Weights of a small GPT-style language model, trained from scratch on English Wikipedia.
Architecture: biases, tied embeddings.
Each number is 500 + 25 x the weight over its row's rms, rounded and kept within 0 to 999. Layers, rows and columns count from 0. Numbers have three digits each. The size before them is the row's rms in percent of the matrix's.

# down: layer 9 MLP down (transposed), 3072x768, rms 0.105, rows 1473-1497, columns 0-127
# up: layer 9 MLP up, 3072x768, rms 0.0692, rows 1474-1497, columns 0-127
down1473 099:520493471497460523511460496480517521540504502479480503498499468502545504536519491467528464469468500484485499515480503501505494473500506534493503515544519489533516498481478539527500496513536459517490535514487445515531462476515518507538506531554477477494541483505510519519505485530516492474489482480495513532440502541525529499527473500528456477504499526479516482505512497513511509524502
up1474 100:497514526522491513485489535512494570485511471478500487521496473514532530445489500512556498498472505487458498542433518489506569484482469476481497453508537481507497508512524477479525457451486522525473515470419509475504510487486538501528528478503559566510469489512469565474532463465487523445498546469512492478494490526469522561524514528473516530543542513506507510501496516464511524469491
down1474 095:483519498457529516540526513466486499530496510504487478463525440498471504484509504547500521502540511487481525540481504462491504526486526492540473499482502496481490500562498471463507494481498508527532472517507512489484527491578482516471496460519546502477516473475525457494485502497506517547507493512490526532457524523521466497486452448523500549570561523504491496497483462505495499514475
up1475 099:477491515484475537513521500494500438507498497540481476508513467527538508492482570530510502493481458496519473511492483519500531470500514518488466518479482505551508500521538491529500520475529550518494499506502507489507484516509492495532452498485474481531471498469533529508482483465471471474503508527490476520500447498480487454478512551479464533495505509514549517480495499499499476526487
down1475 095:535530502492517454508542517525531487515536483462519513518489545551473536489517507465523533537507505487513515498522492458496462488511477462508534510517517475498508472487476507521505539519497493493527563480490497494538494479541537468490511508500490493485494505474527522461530486473544496505513484493494486505498482513550506518512523508506559495507497516512513487495497463510495502514451
up1476 096:472511470537483529479500490503500525516564490485524507525534481492517476468519494478460494517516472540518514490498511536494501486525503518515460498533517512549460483534506470489461460543507492495520530558485503507507514455513495543519449520492470455488503479506487505508518507497477507472486462499477516459526511496496481503481499516496486495512493527483530500513521513511508499474538
down1476 094:516516538536478455533503487493522468493407516487508475467503462536518499517519524464489510515495519503466511517449470501467507528524525504471517495553518464477514445460468483507518485496502534476513496471496539492495483509457449497529494493521544499539519474506530479517490553525538509487511528512527457506518491551494553524518526485470559512468510489512461500470522508492487482502464
up1477 096:532520519489498486475476472492554514490489511507517443487500521481490487488497479514491529539454497498467486555481508495507500481518501492456452541533539466479485489483469528525504479524489498497503511522469471514538481521500536550519510498520491541536540494508532471522546491529501547522507545486547522479482510496507507486546494520514495474468524542537506538498516518523423519458452
down1477 095:490523509490503518494514497481475445499500560504525480506505480523545504523510534512524427517490505529487487509487498501565496510508497475521552528524555507492447510474472512501483484477439540501553509509513532494517517506483492499494519522517483505501497474509514499537533497529522511503472504508497506452524477515503518528499503471529497469499459507494457487518495517530482478493467
up1478 097:457503515487482515520483462548489522451441425490493519515505472466535488495520531526495538468497498520511519453541494527478488521465548553496466487533501471449507463526494545492489506486528506541532474470436477504528496517521486482516506534459551472470507506546512482496514465507475481499527494480480559503489513506533471547493545486510506479502497505531510507499529493501516512520514
down1478 093:445484506484504520486527483499455500475520481443512477501518508495494463488468450510520517502488512444499525510514520515564520511481438512485461510516491511499489484524495507481511517513439514485510491556475473524469527514495479507481466474516490463473485511522508540512468490498506478499516512526498512535511497459501489510534477498524467463493513537521495518500518508485510522500500
up1479 095:531492521500505472523496487463479512534499570519524541482490505502473481480524512500475443474485509483490534482488499473493515556510500484517503477477521546485474493521525497498519488515515464466533507476575515465514459465506472522485499510461503501496509514516539466564465486513510530449479512502525486468507459485510532445493467474488474503494495528480505507529447516540511486530499
down1479 099:526498495506518552481524479470477513478505498501512473499553521485499514512507503509487522522502484482508552481512518526473463526470496487496470512512514509538530463521534529478451533488538511525524484510519525508508547509511470496496562552525471468525503492482537461507511535515538563504514487523469500532472495517502562457517481486508492500493527482537500483472516492529484551509492
up1480 097:519533487501517480554517508513533500487556525513497519494519518507508547500490513514488499519514466534498507496515524439524530503489545465482488518484507496542473504471516507484528523497504546474512464521499506488458471515540500527474462497486494510513487461479489562481538539502493516480486491474496573493526510470472512507516461445494461527517489447550470486502460486500469486492508
down1480 095:488536464510485473495509505453447481540536505462549511462474479512485506436499434527508509485513542535539565503448491488466505465508477522467469516498535525487495455497484481514498513472496504475464440476541485490518501494498489492534516561501515537516480589549478513481549448496524506504516510514501484473513525520467505453520478514472492534509490478518476527513516511535500531503488
up1481 096:499481541430458485486488459482494513517492490498494463530519523536472473490480480535519447524496524528517470492487517555451473535502535473501506489500519515528518472511503478479488469522501508533493527484507500477501472501538490475501491521468476525478537554513520465462539540506488484507505488512497519488516531470479500514518474497481543520450499534522499506508483550492514499499508
down1481 098:482542423513498500511526510513504494528456511508520495507523515505489533464518512483488506502536488491511477469528500506479494508506500458541486499509487477461498491484493502520506475511513481456531473486540479484472485515481489503503477427475456513511505462463497476501459495491498517534422517512485504488543484528478485487499456500489470503511509477526461521518532480464521527428426
up1482 101:505497475525481506490469508516505521496512499470477492560485518508503498447479491492463449561506461469508473485508469521487560513542510503457512564527491502492479482474504510480504509556527506492485563492496476535518513469493503487507534545504506472499551506490500515492519560510498508503494433494528509495486473474501521523503517529515521509484540521495506509516498545520466426427486
down1482 102:477533516494506497465512490460521484493482510546514481475487519526541507499470510523506554500476492464477501560510489492472549521501474534470474503552504549503468470496490497510488493511516484483431538531492493514491476544575541505528536460481506533481468500496533499476490527521485533546481477528497500504512469492515461534495500468477553526495537500494492537520503518493477491493467
up1483 102:472501491507481541485472505527496485495467495481518491536507500458460526505518491527550461540480493455496503493504489465442463480503488458491522478499546470480471528484518507479499515515518468495509510515456491505534458524510479517499486509480479513506492535508511478505505518523486492475552542502538541514523487477498503487491499509501507533516493489576546527432477510506496483431506
down1483 101:480499485512470503486547482487501492514514489542470487495486545525446519550475505548505497519507530497480472525497476513478509520506488469529465501478485499526488495490507504531472461516505511518497478499498487502559484492452463529481493482478475514505500491504561502477507464431446482445490531492510463517549469497500512465525504498500515493510537474503520460504514539492516497532547
up1484 099:521527518543490532456473492499527523498515493471541519473467503489470508476530511473490490515523479558520514541486435533468511467570512498529497494518508477508494495494497505497524515471477484495471512511439460512493505448459478500469539524496435455508476504503512501499510516501523437535510511479496439472516499536542552491498504500525468528493470450504514490527515511472475512442504
down1484 099:487511499520453503497522488517543516478501471455489492483523527479466495546534521501484483511466480479507485550506518508510531525495507519446503460506507505484549525514486496458484553513460504478521499478474497481454512539533503481484509512486498515499530488480506476495487498470465453531506493510444502507454513496508454520536480541488481466514479489535533472503509527481493508531464
up1485 099:544491478544512529479447530524511479520489516504524453493504525512529504474525490522484504482483472509462537485503519496539491532497520453494504481478484527512480486507470516509507520458533531523493503465447517498469434492491505483550475453491463530507504508565488521499547436439502550471487480476467483453497481493529502503491519481484450462524464472509489494492499526546503468514491
down1485 100:487509514522449507492441465485538493538520536485493491543502495494442518508571536491504515484499488482498487526462480521482464500504535513508459466535478455497490490480453486475498506490491515485509456510497495430483486500491497489522502483479501492532472512494505506505514512453497525474516509487502515467471523505546510519500543440476539495495510462499513519532550472480460510472493
up1486 103:476510491513453487521509502476506493497534468481510502471510495530497484497490531550471488483452497499439542495493471528514428460526475468488491474506476527508487478489530501484478515491499472472524474489517539496500510538483481522491524488526474506477481505495494486508502491486509507514493516503488509500426471498513511488465537482502499543463521497504501519475516500500541472484521
down1486 102:545546511502533481493493475523451520485549486503511529531493496538488490466482460492492506468524518487499492447476526511495491497518515520466525494468469497468536491517522473489511534446517496465509503521465526511499506571493456462504526503511523504505523490479530483498455488456533487493510473531463553499519504526532591511519526464512505508525505518493525499516519484451476488519537
up1487 104:498520527500474525449469512579455526529515481501465434519527483513527525495507487495508496483473529496482524543446479529500453488512486452506495464475515520522539507475524496490499457541489476479510532481503542488516507509465487506476474482517490532499532488512528500465502479505495465474507487504526534479520511474515486498492469465489397514510517469508487541495507530521517498522488
down1487 102:470518501483528513483502533466502533527528491558507494474513506494495468518518520459510506503492503529497475452508513493463554486515528490515531530503511508533444532552523494515523539524502513465539524479472502447480499537544523500505490521493510480471457483485511498482504469529486512523516509516511475465511488520513503454494463519478503519510506503500470500524505544505528480518491
up1488 100:545507536511477469509483514470528540510512464485488483492485497466492532459537520494483535516449472521507486515476495527497488484538483528468526480533481497491484521512538524488470519470504466510492518471520515505506502462493518499472499549511508424504507480512518528487526471516481514459491475483490425476498522521520512525506507501493513466526510534522473516511500519455483458544477
down1488 099:517475510532439479516520489485509549493495477485509500503486477525479509473558565489488495504537471519519537539491525514490493466528458498515500478493512522527517499486502529525485525517508489486497475471485466519512522528534464478521486489493490499509441540547490495515471520499502473459501480498483537500482479494476471530491549510492515507503531513460524419498522534490459474526486
up1489 099:463485489479465476469456448462454476517494543481514508499504491497472496441542515533476526545498465472501492503500556472478502473479473513491514481533444524528464479513521471532525451511504477547519483486522539512483505528488518497480498506482530499498542524526546498517466509514514533534454542503490505498523536495488499491518477490517528510500489482449484542512528490526521542502501
down1489 099:457510501470520452496485470455517510499487473471480514522525489497480518555514518457492481493506539499475490500457472495474544532513510483508513495523455512508527519521511538506484507534493548505482501507548481509505480435484469499492470473509531500503505501489506531496437470519488535543509469505487477510440486483541513498499448505528505447464465479499515499500455513494487485494462
up1490 104:501511509520506513506470514514464534493509429518475509542490558492499516498520506487505511479516509504474465545505463493499492478555508500451468509522507485579503465441482470509511469498495534490445497474512498493519467510547456448507506498485508518486452524501503535496523525479496487504508499475506496542501507502495499460511494505510499476497572513468492547515482515479514465498467
down1490 106:496516473521551474466480538527476509528444507497476526506498517479507484544491536482521516513529495465496499478480517516467476512494535486496530547501509532517534500501518510503533489508464514499497527491513498526472431452456527482515514538550478540548510500530507503489484507474521519485480481469445508508552473486493502468514492472457488485475518533493503458485487478524494526470464
up1491 099:495463490532450518478490480506495503483505460467486556507495495474507489506504486480501464542530470483508526531473497484503516518510501487507487491514508498510423499475468484483488498487500497493459467493489503481453460485494542486477515507500539513530523470527469490518496486473572503531441485496515485456526496481493559507539558509540453493488542492467510486463485516507526532487451
down1491 094:524485504466491475534515488483458484488457513491505460510450488506485466510497466519524492495528480499504483519506530466461531502475499506472501481414459504455539544537471488528470505474530552486499480494490460506519487483513512503507491544445465468521508467503508493519542500494524518479547509457478496480470509515470501503527528498445493476471480487518448480474490508483489497499473
up1492 098:502490507478479524464492498497545502524509532528512497518482542485487496481497490446446476484491513512514524508548498517491457517502534511492481491479560547497470531532506493517510507508509460473491472556442458462506562479511481511505496504509443503523517521469454516467489530507498492540458551505474521495481530484501523510510503489489521527512505539488483489512439516533513510479493
down1492 100:499470509495502500523492460527534512511470483503474504481521490515513517495532528499546473464485474527521524511500485533498517518470495545479543494527491510469505476524507520485487444468439489481449524471528510494531471518454480480496529454491478553481538535489528467471500512503525490550508543506488470512454573471518533470517499542489492512533514484502510533509517506543480517499478
up1493 097:506495545509503484503458568518485494483503466507484470536468516494496490486476487524533490503488503540469482493488498503477496513481516450500547520515478488539468512446506553532529525491516508506525500530509489496498510515495493472502503499484478487518534537510493515530493518543518529477511461458511497481506469531459503453511472496514522503510487504500498493504505490500518509521526
down1493 100:540560544497486489516512470495505473476478477465487515484522488492464524476485490497490503468495431520528518507477503550518499511533548470523552497482503488444530494498501511487492515495534461532501494481513482556453521476490552470481487520480497512523502473473467497510470494478544494485488493474476529486477544496504540486491508456483491508513542562544498470498537470478516423551535
up1494 097:508547482532514521492464487503491471504467520510516497477520520491516493506545531493502477492501512480488519524474520514492488485458499513524520496504472426498511471531491491511440520507483563484508517523474517534516551500504469470529502491498502489432516532468460462494504490483498516532502497509477516528497534515528542494496516508496508519487487510476506529501526468514539524536499
down1494 097:489536499479553502511540542475499502483451502478505509514510525555508472526479484510507456511461501462500540491480482476488454520500492483502518493482523515555492502501502490537491473503503489499527487530533479467532518486555498504459482489519511534483532521493517501545486510495515521481494462496509473495486529461496512505498514525473511490486522505499527553500528523487469472522527
up1495 101:517482527525485560510454464474481499481490502503520519495514493546475524465474535509478546509500446555527517516517487505466518520542495477468489478469472504511521538502482520507474478486489509484459456514482428467442455505535519502479529459492486483470538504508561466505507533483518491550497502504527504542521491449527460507505491519521463491495473500472495490479512523487483456498532
down1495 100:514499502524495471499479475481537539468466515494546448456480478515526497513511519471519500503515517462500482488465493530502487509504505495494541473486493500460473482488559467474474490491494447513485466507527534530540468458530462534496520500501481499481561514491464499453496496498520464537503481499520500519486442506486501485516485487525492484450504518509528467454548501495448461478508
up1496 098:510477499502498473513488502527445516505474486458480526477505462483549540477497535505520528513473487550480494521488501541511486493502500460516497482503517508491486513551502466510488478493495513445501511464517485512544510553523548516526506485532495493464475523518504482504460487502490495519485470500527487506538466536531511511519553506484503454495539498504498520477522486511496473480479
down1496 096:506513499504517473502469478442494508475480517499489468540536509546492498492492499491459533480541494476463492520539492504533493500472526504487502497510498490548521484459532486439484495485544527529471494495483578477481487465486455460464472478547478531483527454455497480502518521525500497491504531485518501502480475474448479527485497484499503508478487500507474487495490513485498519522520
up1497 098:529518517513464482453503522534503505503481471449450503483508498459523524472503473470470458537486471513506462507499493497497489509506519495444471495494502514527488504474509506488471500534535491506511483477539502495484488533540501518465514530503514484490500506524490499557542496495503472513516524517450542465514505493500526546477470496482493534475497505487561513500492491497520458479521
down1497 095:516480507575484496438473494498430537503476542512454493496482547527497473498526547498503484481502506508500520487483509518501495514521500465512497476486484481486494510471540485523537454502495557491524555496484488519515520456477475469511528526514556511465471519529496532466521550531484454480465500529510484497537423492508489478502505491485554534525492498512456490475513491485487519516490